From a checkpoint of a small transformer trained on Wikipedia.
Size: width 256, MLP 704 SwiGLU, 8.77M parameters.
Each number is 128 + 32 x the weight over its row's rms, rounded and kept within 0 to 255. Layers, rows and columns count from 0. The size above them is the row's rms in percent of the matrix's.

# layer 3 attention query, 256x256, rms 0.0618, rows 179-231, columns 128-191
size [110 107 101 104 101 110  99  92 104 103 108 105 105 106 103 109 100 111  97  98 102 109 105 104 100 106  97 100 102 102 110 103 105 105 109 109  94 105 107 102 108 108 100  98  99 106 110 102 108 107  99 106 104]
[[121 143 117  87 110 130 204 161 130 157 129 110 112  55 192 153 173 109 126 141 184 116 210 121  98 187 106 127 128  96 119 102 101 102 159 139 147 102  67 113 119 145 106 104  79 137 150 126 153  98  78 132 105 129  88 135 134 111 118 138 120  99 151 111]
 [117  83 164 115  97  96 102  78 113 198 146 137  79 126 114 196 126 155 141 116  80 119 163 113 143 186  71 119  82 110 119  73 120 116 166 183 127 137  88 121 105  94 133  98 128  72  65 148 154 130 183 134 134 154  90 159  61 127 168 156  96 107 196 158]
 [ 89 145 113 103 133 180 130  87 147 108 136 147 135  73 152 220 152 131 119  92  85 106 165  59 167 104 110  97 159  95 122  79 116  92 129 105  88 122 113  73 196 109 121 136 136 135 154  91 203 108 119  69 133 159 135  62 104 163 172 141 124 119 204 129]
 [159 129  73 145 121 106  87 157 158 113 178 114 113 145 147 139  95 157 185 141 109 124 111  97 148 186  77 137 125 111 159 115 138 100 115 140 116 111 145 147  97 161 111  64 132 124  99 136 133 130 119 116 196 152 114 109 139 131 148  86 112 197  89  94]
 [152 104 111 135 105  71 135 191  61  89 167 135  93 135 117 162 128 111 117 159 106 100 106 111 140 105 109  85 151 179 151 149 124 112 154  91  78 134 105 145 122 149 150 125 170 157 160  58 139 144 126 120 136 114 106  46 129 138 104 135 120 139 148 117]
 [111  83  91 131 140 120 199 157 174 150 114 116 115 117 152 153 109 201 108  88  63 142  88 142 201 148 152 155 143 108 131 145 128 135 150 191 133 178 137  99 128 104 136 117 155 126 213 194 154 109 103 114 173 142 107 177 139 140 166 109 150 104 124 122]
 [ 94 108 111 116 114 150 130 115 160 107 102 169 168 136 192  89  67 111 137 127 211  77 138 195  95 162 130 141 155 164  96 132 214 147 113  55 117 146 104 137  97  94 131 118 115 122 162 148  90  86 162 144 140 115 113 149  88 125 132 101 120 105  90 163]
 [130 157 133  95 137  70 128 147 178 119 140 184 159 125 111  60 109 139 113  85 184 193 140 122 110 156 183 165  76 127 110 137  96 120  71 149  92 110  89 151 132 101 171 136  75 114 156 141 173 106 118 103 148 107 153 132 152  91  91 159 104  99 123 125]
 [117 139 102  66 127 167 139 110 111 171 218 145 126 104 117 142 107 197 151 133  94 110 161 116 126 138 152 116 124 132 124 127 121 108  95 157 142 133 173 114  69  80 127  93 100  61  84 104 136  55 104 152 122 123  48 131 171 142 144 171  94 157 209 128]
 [114 124 147 109 137 169  98 114 115 101 166  76 172 142 118 129 119  88 158 119 135 137 136  88  93 108 117 135 112 133 159 134  71 112 124 195 167 121 163  98 144 174  86 107 179 122 190 160  97 110 103  77 151  93  95 146 159  87 189 135  84 197  98 109]
 [116 139 108 119  88 123 174 102 152 119  81 145 147  76 160  57 120 111 116 101 127 141 167 169 104 117 112 112 160 121 139 136 192 140 157  78 111 141 137  63 122 121  91 154  86  90 151 102 189 127 112 152 123 169 113 150 110 154  47  71 146 155 162 133]
 [110  89 183  77 140 127 113 136 109 136 180 102 132 154 152  71 163 117 134 145 135 170 113 102 119 121 114 144 158 122 153 131 163 176 159 190 140 166 139  86  99 128 124 105 153 145  75 134 131 153 145 159 159 102 149 157  99 207 151  71 136 140 160  60]
 [132 164 136 163 143 120 150 135 130 108 128 137 113 180 136 113  94  83 146  57  86 136 151 108 207  98 106 128 155  88 105 151 253 138 161 132  91 172 152 148  48 107 110 122 109  80  86 127 114 118 109 156 163 145 104  87 143 144 196 130 133 159 157 148]
 [121 157 101 107 115 104 115  77 127  74 168  99 180 136 177  97 112 173 126  78 160 117 116 146 149 167 119 171 140 147 200 144 149 119 181 151 163 104 118 139 173 163 137 121 125  56  63 129 176 107  78 103 193 123  86 162 161 119 108 105 147  81 136 118]
 [137  70 119 102 138 122  84  89 139 134 104 101 140 146 126  97  98 146 107 149  71 144 113 152 102 102 101 164 154  91 121  69  79  80  97 214 135 116  96 136 101 138  88 130 189 124 166 131 153 199 152  96 134 186 110 106 131 103 155 129 131 114 115 151]
 [154 169 140 130 133 158 124 149  96  56 133 119 154 138  66 118 179 132 117 114 137 137 181 100 100 115 142 122 157 189  75 141 135 131 101 175 134 122 143 120 157 110  81 114 138 141 112 146 132  67 164 192 148 145 123 141 121 118 143  95 124  56 156 173]
 [123 158 112 103 114 106  78 130 161 185 151 139 173 140  84 104 117  91 121 151 144 153 147 157  97 128 151 157  76 159 138 145 104 130 145 109 115 134 147 147  95 137 103 180 134 176 123 115 109 122 119  90  77 135 160 148 144 144 110 172  93 142 146  83]
 [166 189 117 143 130 204  71 175 176 144 138 165 138  79  99 142 100 136 135 158 138 145 128  91 128 160 165 134 126 120 131 146 113  86 182 119 161  90 116  95 119 146  87 141 123 148 124 185 141 156 164 141 129 168 172  47 181 169 112 159 124 130 166 164]
 [140 132  63 120 181 139 122  99  73 153 135 157  36 164 193 108 104 136  99  98  81 147  98 120  95 124 153 144 143  46  92 204 141 151 183 115 105  62 133 117 165 133  88 148 186 166  64 114 167 149 152 132 150 145 125 137 171 119 132 153 136 123 140 137]
 [179 160 129 113 145 156  97  97  92 138 119  83 128  98 216 158 163  91 100 160 144 104 115 126 147  98 109 152 188  30 113  90  92 161  99 126 161 105 123 119 109  87 108 165 102 168  92  85 135 129 151 158 165 166  81 156 123 151 110 175 106 146 139 107]
 [171 125  94 159 130 109 133 113 156 112  75 127 126 166  64 140 126 137 154 132 133 148 116 148 114 115 159 149 201 228 136 126 142 118 116 124 118 112 117 206 129 132 126  94 141 120 181 122 131 139 137 139 153 149 167 136 153  44  93 137 145 138 149  58]
 [158 108 103 129  62 143 164 139 120 130 120  92 123 109 137  83 131 138 122 123 129 113  99  96 129 119 115 127 158  97  84 150  62 137 116 143 105 139 150 181  90 186 146 116 153 122 216 123 118 128 148  85  80 129 181 113 131 186 110 151 161 133  79 161]
 [122 129 102 159 147 113 126  85  58  66  81 113 134 117 127 133 160 123 112 154 107 134  88 105 123 101 125 126  88 130 131 119 111 133 156 151 141 170 116 102 168 108 169 151 146  95 137 134 116 165 149 140 155 133  74 117 126 173 116 119 170 160 109 149]
 [116 142 135 107 160 171 168 131 102 168 147 148 128 132 125 124 116 106 122 115  62 173  93 135 132 108 159 148 154 104 122 119  68 192 125 117 112 115 147  98 110 128 122 138 136 133 141  78  99 155  99 100 165 112 117 207  96  89 127 140 150 187  96  64]
 [125  83 159 127 124 115 144 150 160 111  92 111  79 126  26 112 135  80 144 133 118 175 138 127 190 160 148 136 159 126  64 143 106  94  92 105  83 150 110 168 132 144  60  93 117  86 145 107 100  87 148 121  99 139 152 188 140 191 112 196 119 148 158 165]
 [124 137 167 131 104 143 143 177 103 139  86 101 147  85 132 104 141 104 130 138 155 116 227 159  94 101 119 135 123 123 101 136 157  98 131 175 126 167 177  64 108  89  91 117 124  95 147 125 154 155 136 174 112 161 132 127 106 187 128  57  87 140 148 138]
 [127 130 150 141 188 103 126 113 142 175 115 124 124  88 152 133 146 140 166 136 155 148  33  30 120 153 154 104 119 170  76  81 213 132 120  86  97  88 141 148 171 113  97 127 152 209 141  90 156 135 106 120 123 149 119 154  91  69 187 151 152 132 172 125]
 [135 165 143 144  89  85 126 141 115  57 146  53  72 151 159 129 135 135 112 123 208 119 158  90 130 117 114  99 111 110 115 157  89 171 114  84 165 169 157 122  58 148  60 117 193 144  81  83 156 170 137 114 165  88 152 155  57 111 135  91 145 106 106 138]
 [111  69 141  65 194 105  78 164 121 105 100 160 157 155 167 117 133 121  92 138  78 109 135  99 120 101 124 186  77 156 107 181  84 129 124 122 150  80  98 121 139 145 110  69 155 134 137 142 148 150 138 124 159  87  62  96 172 113 117  95 166 136 105 192]
 [130  91 136 126 205 115 151 150 115 122 114 141 121 131 127 119 162  99  72 109 202 109  88 148 119 109 179 175 193 121 113  87 136 138 113 116  66 124 145 162 166  98 178 116 130 154 146 105  93 143 114 123 114 130 118  99 107  65 112 162 141 141 157 121]
 [105 152 157 113 120 107  82 110 113  89 135 123 118 101 128 121  82 195 159 133 136  69 115 112 122 198  94 170 160 140 126 109 148 121 119  61 127 108 107 124 155 153 110  65 109 131 133 121 159 135 170  71 167 126 132 101 104 106 158 159 154 103 135  74]
 [109  88 121 176  70 165 133 162 153 148 148 208 165 161  80  52 116 156 124 119  76 147 135 114 120 157 162 133 174 141 112 132  87  72  95 111  67  95  87  90 126 132 127 173 115 164  99 124 164 117  93 139 117  43 148  79 103 112 168  79 129 146  97 103]
 [207 172  80 145 140 144 124 128 148 119 141  83 116 131 116 161 133 138 152 155 117 140 100 122 209 155 121  99 104 125 138 124  98  82 107 133 159 132  51 105 180  96 100 172 137 129 130 155 128 117 186 115 123 159 163 146 118 102  93 123 113 141 134 133]
 [122 133 161 119 159 102  89  97  80 188 127 118 146 117 114 130  94 125 123  93 150 108  81 145  95 158 134 155 102  96 122 124 105 134 143 143 154 109 118  95 113  96  94 214  95 139 142 192  94 109 105 153 207  86 144 132 133 125 111 154 122 158 143 119]
 [132 176 100 146 175 133 130 204 209 108 138 163 174 124  94 166  85 127 120  97 139 138  84 142 117 185 125 172 148 120 112 159 172 135 131 106 142 181 148 121 181  98 116  97 127 106  85 131  63 143 119 129 132 100 185 107 119 144 157 113 103 102  96 134]
 [118 152 124 125 157 101 157 117 193 175 164  97 116 126 110 125 186  92  44 106 124  74 111 127 152 142  84 138 134 126 186 137 121  51  81  99 124 130  86 151  85 170 105 123 158 134 171 152 134 140 110 109 129 163  93 114 105 143 105  83 119  78 110 106]
 [122 103 138 126 154  89 135 123  88  69  97 176 143 115 106 132 151 125 100 157  77 134 107 125 204 148 163 188 117 152 127 132 169 163 116  54 121 109 183 139 171 148 128 159 133 114 126 114 153 109  93 102 159 185 148  64 113 124  82 142 132 130 128 145]
 [179  99 111 148  87 184 141 101 133  44 149 167 175 103 186 118 110 117 152 130 118 132  96 137 124 181  99  93 161 120 103 137 134 132 124 103 162 134 195 120 121  97 147  70 121 192  56 112 136 154 125 118 150 128  87 131 125 167 152 124 134  96 158 107]
 [143 136  92 129  86 195 174 178 163 114 140 115  60  67 102 153 131 110 159 127 130 124  98 148 134 108  93 157 150  96 121  69 169 114  99 118 161 181 135 137 132 131 105 212 172 131  93 109 128 121 135 142 104 174 159 108 173 188 136  86 111 151 103 182]
 [101 145 130  88 137 144 140 114 125 120  51 168  96 112  91  68  92 124  88 110 163  94 108  81 126 157 164 149 144 185 156  98  47 111 161 131 149  92 135 171  98 114 117 156 138 143 129 121 106 132 136 115  84 104 182  88 149  67 150 122  95 151 150 129]
 [144  94 124  85  73 152 145 137 120 140 102 202 220 113  75 157 146  95 193 120 113 107 139 100  86  82 143 125 145  55 173 131 168 126 195 156 147 152 140 166  31  93 138 161 156 141 115  89 196 127 149 108 105 150 156 100 124 103 134 111  96 223 119 139]
 [128 122 172 123 142  85 130 140 131 158  91 129 124 139 142 179 108 125  69 149 160  86 102 127 143 185 123 135 178 124 107 117 177 115 150 152  75 134 120 112 139 153 185 137  82 110 120  79 118 164  84 124  97 178 130 192  81 148 180  80 152 228 157 169]
 [104 164 150  94  86 102 179 110  89 105  85  59 156 181 152  96  93 153 131 124 116 110 170 117 142 128 156 106 107 125 122 136 101 117 137 127 117 137 111 103  46 112 105 185 129  80 127 141  94 139 180  61  63 107  87 146  99 134 197 137 165 143 161 143]
 [138 142  81 127 117 117 122  92 149 208 125 108 132 153 155 120 176 139 225 147 178  87 142 139 125 127 129 127 128 129 107 141 168 106  57 168 132  91 133 182 152 165 141 145 144 150 100 131  71 125 185 207 155 121 113 116 131  94 100 130 174 120 123 139]
 [136 132 174 161 119  80 135  98 115 163 106 170  83 118 148 151 125 102 168  96 119 148 130 130 101 148 158 167 121 154 194  72  87 124 177 138  89 221 168 116 106 134 125  85 121 179 128 145 162 109 108 134 108 120 142 130 142 105 112 147 129 126  96 137]
 [105 115  93 123 120 168 123 155  58  92  81 116 114 176 128 166 128  92 133 126  94 171  95 152 111 115  89 110 116 126 151  59 135 140 120  74  79 138 148 194 200  93 160 149 160 122 108 115 145 115 118 149 171  99 152 122  99 146 123 119 103 107  92  78]
 [176  91 134 140 163 135 139 125  96 114 110  77 134  76 111 119  74 171 156 169 164 117 107 125 127 128 189 100  53 172  98  86 160 190 149  95 100 192 118 114 121 137 139 127  94 122 132 105 106 117 183  89 131  90 181 179 146 175  92 124 141 152  91 116]
 [118 149  71  72 130 139 162 112  86 109 130 114 113 125  43 126 136 112 123 132 139 136 145 174 110  91 174 144 137  72  93 135 159  89 115 113  77  62 194 126 147  90 135  86 110  88 145 102 135 117 180 147  71 134 167 158 131 134 145 122 133 116 126  92]
 [176 110 198 104 100 130 100 164  95 143 171  91 174 175 142 131 128 130 185 169 124  95  84 156 115 174 156  76 139 125 129  69 135  92 108 148 181 144 113 196  82 153 144  92 126 156 110 159 124 167 142  96 112 114 137 119  79 178 113 138  70 171 138 122]
 [105 157 128 120 139 156 178 190 128 146 184 128  95  99  85 160 157 158 143 155 127 142 154  61 149 145  94 183 138 103 153 118 172 179  80 183 104 150 171  67  97  98 130 134  86 202  99 140 210 138  97 122 102 112 136 125  27 144 150 168  97 128 176 142]
 [ 97 108 146 134 100  75  73 117  79 124 124 128 134 124 142 118 115 169 160 211 178 143 124 128 120 131 186 119 114 159 117 113  99 157 143 113  92  59 102 134 137  82 124 107 129 124 125 169 171 102 169 125 132 115 170 134 190 102 174 114 166 132 122 108]
 [119  86 152 119 152 114 120  89 121 113 116 118  87  91  56 164 167 149 155 168 146  78 135 138  89 128 150  64  89 165  84 165 181  89 116 118 210  89  99 141 128 136 116 133 130 138  88 180 169 121 147 149 119 123 115 105 126 121 141 139 103 112 159 120]
 [158  96 152 131 125 103 181 135 114 148  86 136 161  96 116 155 131 141 100 167 148  96 125 124 135 179 134 184  82 137 137  82 136 145 101  78 180  99 159 167 173  94 168 120 154 155 108 145 109  93 174  97 152 145 129 117 189 107 159 144 115 104 131 135]]
# layer 3 attention key, 256x256, rms 0.0642, rows 179-230, columns 128-191
size [108 106 100 100 101 105 104  93 109 117 106  99 105 108 100  96 121 106 110 110  95 100 106 102 101 111  95  96 103 105 104  99 109 107 103 107  96  96 105 108  99 100  97  95  96 104 110  99 105 103 100 106]
[[182 118 113 212 116 123 126  97 102 140 172 121 111 188  84 146 125 159 162  97 121 213 104  61 189 109 106 110 129 188 175 146 156  96 126  90 110 176 116  96 141 124  70 140 106 170 129 194 112  92 161 140 193 190 163 166 107 143 107 103 142  87  82 108]
 [105 157 202 128 157 105 146 138 119  94 155 101 153 154 129 118 170  96  91  62 131  72 147 156 188 147 159 106  68 131 135 145 117 109 148  93  75 212 154 117 139 185 127 165 144 217 151 122  91 182 139 131 161  59 160  79 139 142 145 123 126 164 156 132]
 [159 131 102 106 146  68 169 182 194 143  96 127 113 143 121 151 103 110 172 109  90  94 132 152 135 111 189 106 146 132 135 100 100 139 125 114 162 147 123 176 137 122 128  76 123 140 131 180 107 160 130 189 109 155 180 141 134 130  99  95 160 177 101 165]
 [195 120 133 142 168  38 164 142 123  95 113 112 133 116 139 149  91  94 145 141 136 122  97 127  93 127 123  88  94 109 159  97 145  51 114 108 171 159 129 169 126 121 132 143 137 101 151 113 146 144 137 158 101 112 145 118  79 159 107 113 111  86 179 137]
 [115 120 228 119  99 153  61  98 146 205  96  91 120  89 201 142  87 163  97 164 175 127 169 118 150  90 189 114 120 127 113 113  94 129 160  72 102 171 136 138  96 101 103 128 122 127 128 175 100  85  61 125 174 121  91 122  92 111 142 171 141  93 147 171]
 [ 94 144 130 147 128  75 104 129 175  76 117 141 133 198 179 121 134 101 163 134 157 153 119 125 106 157 101 102 105 139 128  79  75 142 134 195  99  88 123 144  87 153 142 105 129 125  65 108 189 169 155 144 141 134  75 165 113 140 137 165 177 107 135  99]
 [ 56 134 101 130 137 174 139 116 104 104  94 107 101 147 117 163 129 158 114  92 108 151 156 163  57 156  86 133  86 222 169 121 122 120 115 115 153  87 133  78 143 145 137 158 133 117  91 121 108 101 102 140 145 133 130 130 102 153 161 107  81 147 157 153]
 [186 119 187  85 108 131 103 128 166 177 111 125  98 147 119 100 163 135 128 112  87 152 119 123 133 149 106 140 119 136 115 145 105 144  87 132 173 110 169  96 106  57  93 185 151 113 130 159 127  98  85 102 131 140 183 137 113 150 137  90 149 120 118 123]
 [126 162  85  89 139 127 156 141 163 120 119 172  83 186 208 192 128  92 129  99 135 122 158 142 116 163 132 108 131 170  90 118 162 153 166 156  81 136 107 120 136 159  89 155  75 128 109 183 152 144 129  77 111 150 114  98 111 154 142 136 127 117 126 119]
 [122 174 120 132 127 104 130 170  80 133 139  71 135 159  71 127 179 156 139  99 118 124 133 125 114 123 134 141 123 168 113 131 155 143 127  90 145 130 141 117 154 155 131 151 140 106  92 102 192 114 140  99  90 155  42 156  97  95  28  81 128 123 108 162]
 [130 123 113 133 134 133 118 100 182 117 136 168 140 155  99 177 126 100  73 183 178 150  93 139 199 172 113 130 142  75 128 128 117 155 149 151 126 150 101  60 128 106 159 110  97 149  85 131 126 173 190 122 156  30 152 121 180 108 136 142 141 156 114 139]
 [101 123 210 172 123 153 184 146 126  87 120 109 144 151 120 138 150 159  68 149 151 105 140 166 112 103  74 156 117 140 148 139  67 160 142 150 127 132 140 104 138  62 152 108  75 132 150 136 104 168 154 102 146  87 107  84 109 164 113 113 118 132 150 111]
 [ 96 135  70 147 150 117  79 143 116 161 116 127 113 153 166 137 157 179 117 130 148 144 127 119 117 141 158 145 143 129 145 117  99 145  70 134 106 155 138  93 193 180 100 146  70 122 121 118  53 147 178 115 112 121 105  93 131 164 108 127  92 104 139 164]
 [ 96  82  81 124 128  64 129  62 127 140 122 145 137 127 114 190  68  67 130 122 136 145 139 159 167 132  92 107 126 137 142  67 115 146 105 110  95 168 110 172  62 137 160 161 132 133 190 110 111 116 104 111 125  81 148 121 126 101 107 121 104 135  92 115]
 [ 89 141 124 159 103 165 157 100 124  86 114 133 177 138 152  95 123 115 120  90 148 106  81 108 138 151  97 125 104 110 111  96 135 143 112 122 153 150 122 125 189 149 122 125 102 156 139 169 118 141 154 178 165  88  78 131 142 147 106 127 110 140 128 102]
 [164 144 124 129 167 152 137  49 130 135 146 123 124 132 154 160 110 188 129  94 123 124 120 196 137 151 175 140 118 131 144 157 128 166  96 137  69 121 143 148  53  87 169 113  93 112 106 107 151 123 116 134 114 150 133  78 136  93 205 113  83 135 142  87]
 [104 108 117 115 108  87 129 113 174 144 115 144 128 122 112 104 148  93 128 181 153 107 113 102 156 101  89 120 161 122 129  84 129 113 173 165  89 138  94 174 110 134 102  85  90 142 117 115 138  92  93 122 191 113 145 130 144 139 140 102 160  99 149  97]
 [152  58 120  93 119 125 138 106 156 137 135  76 137 108 148 123 136 104 144 150 123 110 138 137 129 169 159 147  97 139 149 130 190 141 131 114 103 126 117 134 158  77  75 147  81  90 157 108 140 125 140 115 173  88 139 128 132 140 158 152  92  90  91  25]
 [123 104  94 202 126 122 181 141  78 112 166 130 120 154 105 111  77 121 117 112 164  91 141 156 135 155  93 141 103 142 139 115 104 158 149  86 108 130 145 106 114 149 104 146 125 149 112 134  72 101 142 174 118 139  81 151 112 153 113 133 174 116 136 137]
 [125  81 170 115 114  96 118 131 167 115  92 178 109 197 138 143  72  63 159 146 149 104 112 112 185 163 127  93 129  94 139 143 143 143 158 110 115 126  87 114  85 152 115 149 146 125 169 198  83 145 135 125 138  98 138 101 128  87 145 146  96 146  90 137]
 [170 149 136 150 140 163 169 133 140 123 140 106 168 127 156 133 134 152 111  95 106 144 145 117  93 104 176  94 108 114 153 143 128 126 157 116 130 158 128  67  88 153  93 110 121  55 136  60 136 208 120  53 121 110  54 101 131 134 119  93  64 148 118 105]
 [149 134 124 117 186 112 128 122 121 138 161  99 113 184 162  80  78 202 118 170 108 100 136  96 101 124  78 125 100 138 130 174 124 139 100  94 114 105 133  92  29 168 146 115  90 112 103 146 123 143  97  70 161 133 131  78 163 164  97 115 149 194 169 166]
 [ 71 163  94 100 130 193 133 118  48 129 148 151 136 178 117 105 151 128 115 137  92  88 190 124 107 171 128 106 127 190 158 117  74 175 112 138 175  81 142 164 111 131 153 151 118 132 159 103 136  70 171  65 137 129 171 146  94  85 198  90  79 177 147 105]
 [138 170 108 162  85  96  99  59 138 142 122 106 154 124 118 111 145 129 143 176 102 108 115  80 176 162 129 149 134 177 199  48  91 108 154 149 149  52  73 116 132 135 103 132 148 166 148 108 137  92  75  85 137 124 173  60 133  87 174 106 157 175  93 148]
 [161 180 105 103 141  91 125 130 156 153 140 119 136 158 183 114 130 133 124 116 140 102  95 157 100 105 158 180 114  91 172  99 161 131 162 208 101 109 146 129 138 119 134 139 176 135  78 148 151 155 151 150 124 103 126  56 149 109 137  70 150 113 122 154]
 [139  99 130  73 124  89  81 107 174 189 130 136 152 126 115 132 176  93 175 110  99 128  84 113 213 114 126  64  96 103 152 158  95 125 129 194 128 146  53  80 100 100  95  95  98  48 104 130 182  82 109 181 151  75 148 151 142 127 133 115 108 125 148 158]
 [141 112 147 151 153  82 127 126  93 184 138 197 184  71 154 192 141 109 115 143 140 158 101 119  87 118 104  95  78  96  91 172  94 150 150 181  76 107 163 123 143  78 118 143 179 133 120 149  95  93  95 153  58 145 115  63 138 116 128 183 121 105  61 101]
 [177 116 149 148 132  97 141 107 109 142 120 121 158  58 145  73  99  89  85 145 117 155  97 117 132 180 149 156 153 120 134  93 147 112 187 134 126 185 140 188 130  70 173 116 115 123 128 121 208 112 157  98 147 143 107 149 114 200 165 159 175 143 163  96]
 [125 128 148 146 163 204 134 134 106  85 163 150 145 124 106 157 128 143 130 110 127 127 127 167  85 162 116 118 138  98 211 117 134 164 145  47 148 133 144 130 135 172 179  95 152 163 146 118  65 131 185 141  98  87 153 149  71  61 146 129  84  97 196 112]
 [125 187  57 112 121 176  64 229 171 138 151  80 128 130 117 111 109 128 104 156 123 122  84 112 156  95 112 150 155 130 122 172 153  86 169  94 168  99 132 163  77 131 123 124 175 120 173  79 108 133 172 102 144 146 138 118 137 163 170 118 171 136 175 156]
 [123 168  87 184 147 154 134  99 153  88 113 161 138 146 200 123 126 162 131 200 118 115 125 127 115 143 143  50  90 146 215 138 111 133 167  79 124 145 114 108 100 176 129  98 129 139 120 199 162 161 112 182 160 147  81 191 104 156 117 112  84  94  71  72]
 [153 122 173 190 133 148 185 109  82 120 117 132 103 156 136 133 111  99 129 124 118  49 166 122 170 109 165 118  72  99 160 167 214 114  94 137 192 109 117 106 157 130 175 194 148 107  96 101 167 139 187 175  82 137 128 106  94  87 116  96 131 206 132  99]
 [142 136 122 161 137 106 103  75 102 125 115 194 152 126 177  67 149 130 135  64 105 106 173 109  91 100  79 107 153 194 174 146 174  80 130 107 154 116 125 165 126 113 159  69  97 115 101 142  73 119 112 110 112 148 130 179 128 107 138  87  85 135 115  66]
 [ 85 166 104 147 138 155 163 166 143  60 125  98 123  97 119 150  97 132 146 111  59 177 163 138 137 121  88 105 107 108 129 123 169 154  85 133 140 155 116  71 145 124 155  98  68 112  79  90 134 114 168 143 120  77 156 126 138 186 165 135 102  85 113 103]
 [139 124 157 174 154 163  90 112 106 104 152 140  98 124 120 169 129 124 136 182 148 150 102  96 131 166 127 158 126  86 174 149 134  93  87  82  86 121 138  80 100 175 196  83 143  77 103  81 195 131 190 120 120 109  80 153 108 136  96 141 152 134 145 141]
 [118 196 189  98  88 162 156 114 119 101  77 153 130 126 138 121 128 104 140  96 120 140 195 179 130 175 137 143 128 184  84 185 140 108 147 146 123 129 174  78 102 124 119  95 141 126 159 156 111 112  95 132 144 126 174 107 149 121 120 133 120  53 173 160]
 [111 131 114  88 135 130 121  81 115 190 145  75 165 120  98 114  83 133 114 114 185  90 142 127 135 125 138 106 139  96 136 117  99 121 118  68 150  88  85 201 143 105 167  59 145 169 139 170 116 164  81  78 127 166 153 191 194  93  96 152  79 103 146  95]
 [149 133 119  97 108  53 197 220 114 138 133  90  99  92 128 123 103 195 146 160  98 104 193 174 175  92 115 131 104 116 143  82 165  70 153  69  90 137 141  95 108 152 189 145 107 168 165 135 165 160 130  65 116 128 127 110 173 137 138 154 151 110 133 127]
 [162  65 121  92 126 115  88 128  73 101 102 123 146 156  82  77  70 169 122 132 128 151 135 140 114 138  69 129 111 127 117 208 160 101 107 175  83  50 197 195 124 147 167 110 154 164 102 105 146  95 174 112 126 119 179 189 100 109  90 201 116 137 138 173]
 [119 109 100 158  65 138  99 113 108 103 178 143  87 169 139 121 148 123 102 126 141 105 101 147 126 120 100 145 147 116 114 178 160  93 167 171 180  95 104 126 187 108 133 107 116 121 116 114 114 111 157  91 120 163 140 141  75 136 118  91 163 121 113 125]
 [126 150  88 148 145 164 138 109  79 117 139 109 191  90 133 186 161 112 137 153 126 130 131  75 133 117 138 123 136 137  40 146  90  84 124  97 132 142 108 168 163  55 102 194  91 112  54 106 158 115  95 121 138  96 153 113  64  56  91 143  80 125 138 148]
 [188 163 101 168 154 101 118 113 110 115 160 144 140 126 134  90  99 137 117 160 130 179 129 103 117 138 115 133 134 172 132 126  62 135 148  72 127 130  98  69 190  80  52 106 102 108 148 150 170 159 132 139 166 129  81 179 144 121 113 201 131 158 121 114]
 [122  80 135 126 136 106  90  99 108 147 188 148 111 100 150  95 150 146 104 135 125 135 154 178 163  56  82 120 161 153  97 121 121 136 180  82 118 131 166  81 152 192 132 130  54 105 111  91  97 111  63 123 146 132 136  93  72 125  97  74 113 105 158 141]
 [109  71 114 118 163 141  71 137 162 116 130 141 160 170 137 157 115 133 167 139 140 203 109 163 131 163  91 128 121 114  73 126 145 112 152 135 126 104 178 146  86 130  76 156 118  87 164 106  99 147 167 148 112 102 146 116 123 175 147 118  81 130  88 141]
 [113  98 137 140 148 110 101 123 123 158  81 117 177 151 112 134 134 126 106 163 157 148 100  83  80  89 119 130 101 130 105 163  78 133 130 186 170  87 117 137 151  56  98 128 157  83 163 146 100  83 109 112 130  40 140 113 133 157 101  84 115 113 162  96]
 [103 153 152 146 159  98  98 137 133  67 115 156 130 126  89 147 193 101  81 115 153  96 173 169 122  85 141 155  82 164 150  96 130  87  86 158  94 136 172 101  72 170 117 140 172 138  76  66 167  93  85  46 101 193  93  95 100 112 139  98 129 113 144 136]
 [128 100 147  72 100 110 109 108 153 137 112 190 131  94 158  82 134 161  64 229 125 142  50  73 104 129  94 159 119 106 150 114  97  88  61 146 112  99 109 162 119  93 152 147 178 115  90 174  78 120  81 112 146  77 114 123 125  79 116 116 128 120  87 135]
 [137 157 102 163 127 115 138 166 137 168  77 129  72 149 167  83 132 146 163 113  80 145 129  91 143 129  78 155  52 132 125  85  99 110 134 159 114 117  63 178 115  87 108 119 208 189 132 128 156 158 158 151 129  90 165 122 169  98 148 126 134  66 138 167]
 [ 87 114 106 105 152 159 155 163  90  72 114 134 181 121 160  86  72 116 150 145 136  80 106 114 111  88 104  96  93 115 150  93 152 132 156 151 119 149 122  94 133 107  65 160 135  80 166 123 220 131 154  93 165 129  93 114 103  88 123 101  74 153 176 156]
 [146 124  95 174  78  88 127 114 172 118 101 171 189 100 126 117 135 176 211 143 139 117 101 157 169 143 140 112 114 103  43 151  89 121 169 130 141 123 117  93 178 146 130 158 151 158 119 124  81  94 114 131  91  91  80 103  94 109 112 189  97 121 160 120]
 [140 138 134 132 129 167  97  88 138 131 121 103 176 119 181  82 101  84 162  61 130 122  92  99 121 142 120 204 108 165  81 151 181 116 157 166 120 159 157 132 143 183 107 157  54 119 160 167 129 125 196 168 108 171  37 149 118 128 170  72  86  99 130 116]
 [140 210  94 102 106 102 163  76 135 105 126 138 156 165 130 172 155 147 126 103 194 170 143 126 101 120 141 181 154 141 152 135 137 192 136 166  59 140 118 123 190 118 148 142 121 138 113 137 147 125 166 179 165 116 114 160  40 131  97  99 123 188 164 133]]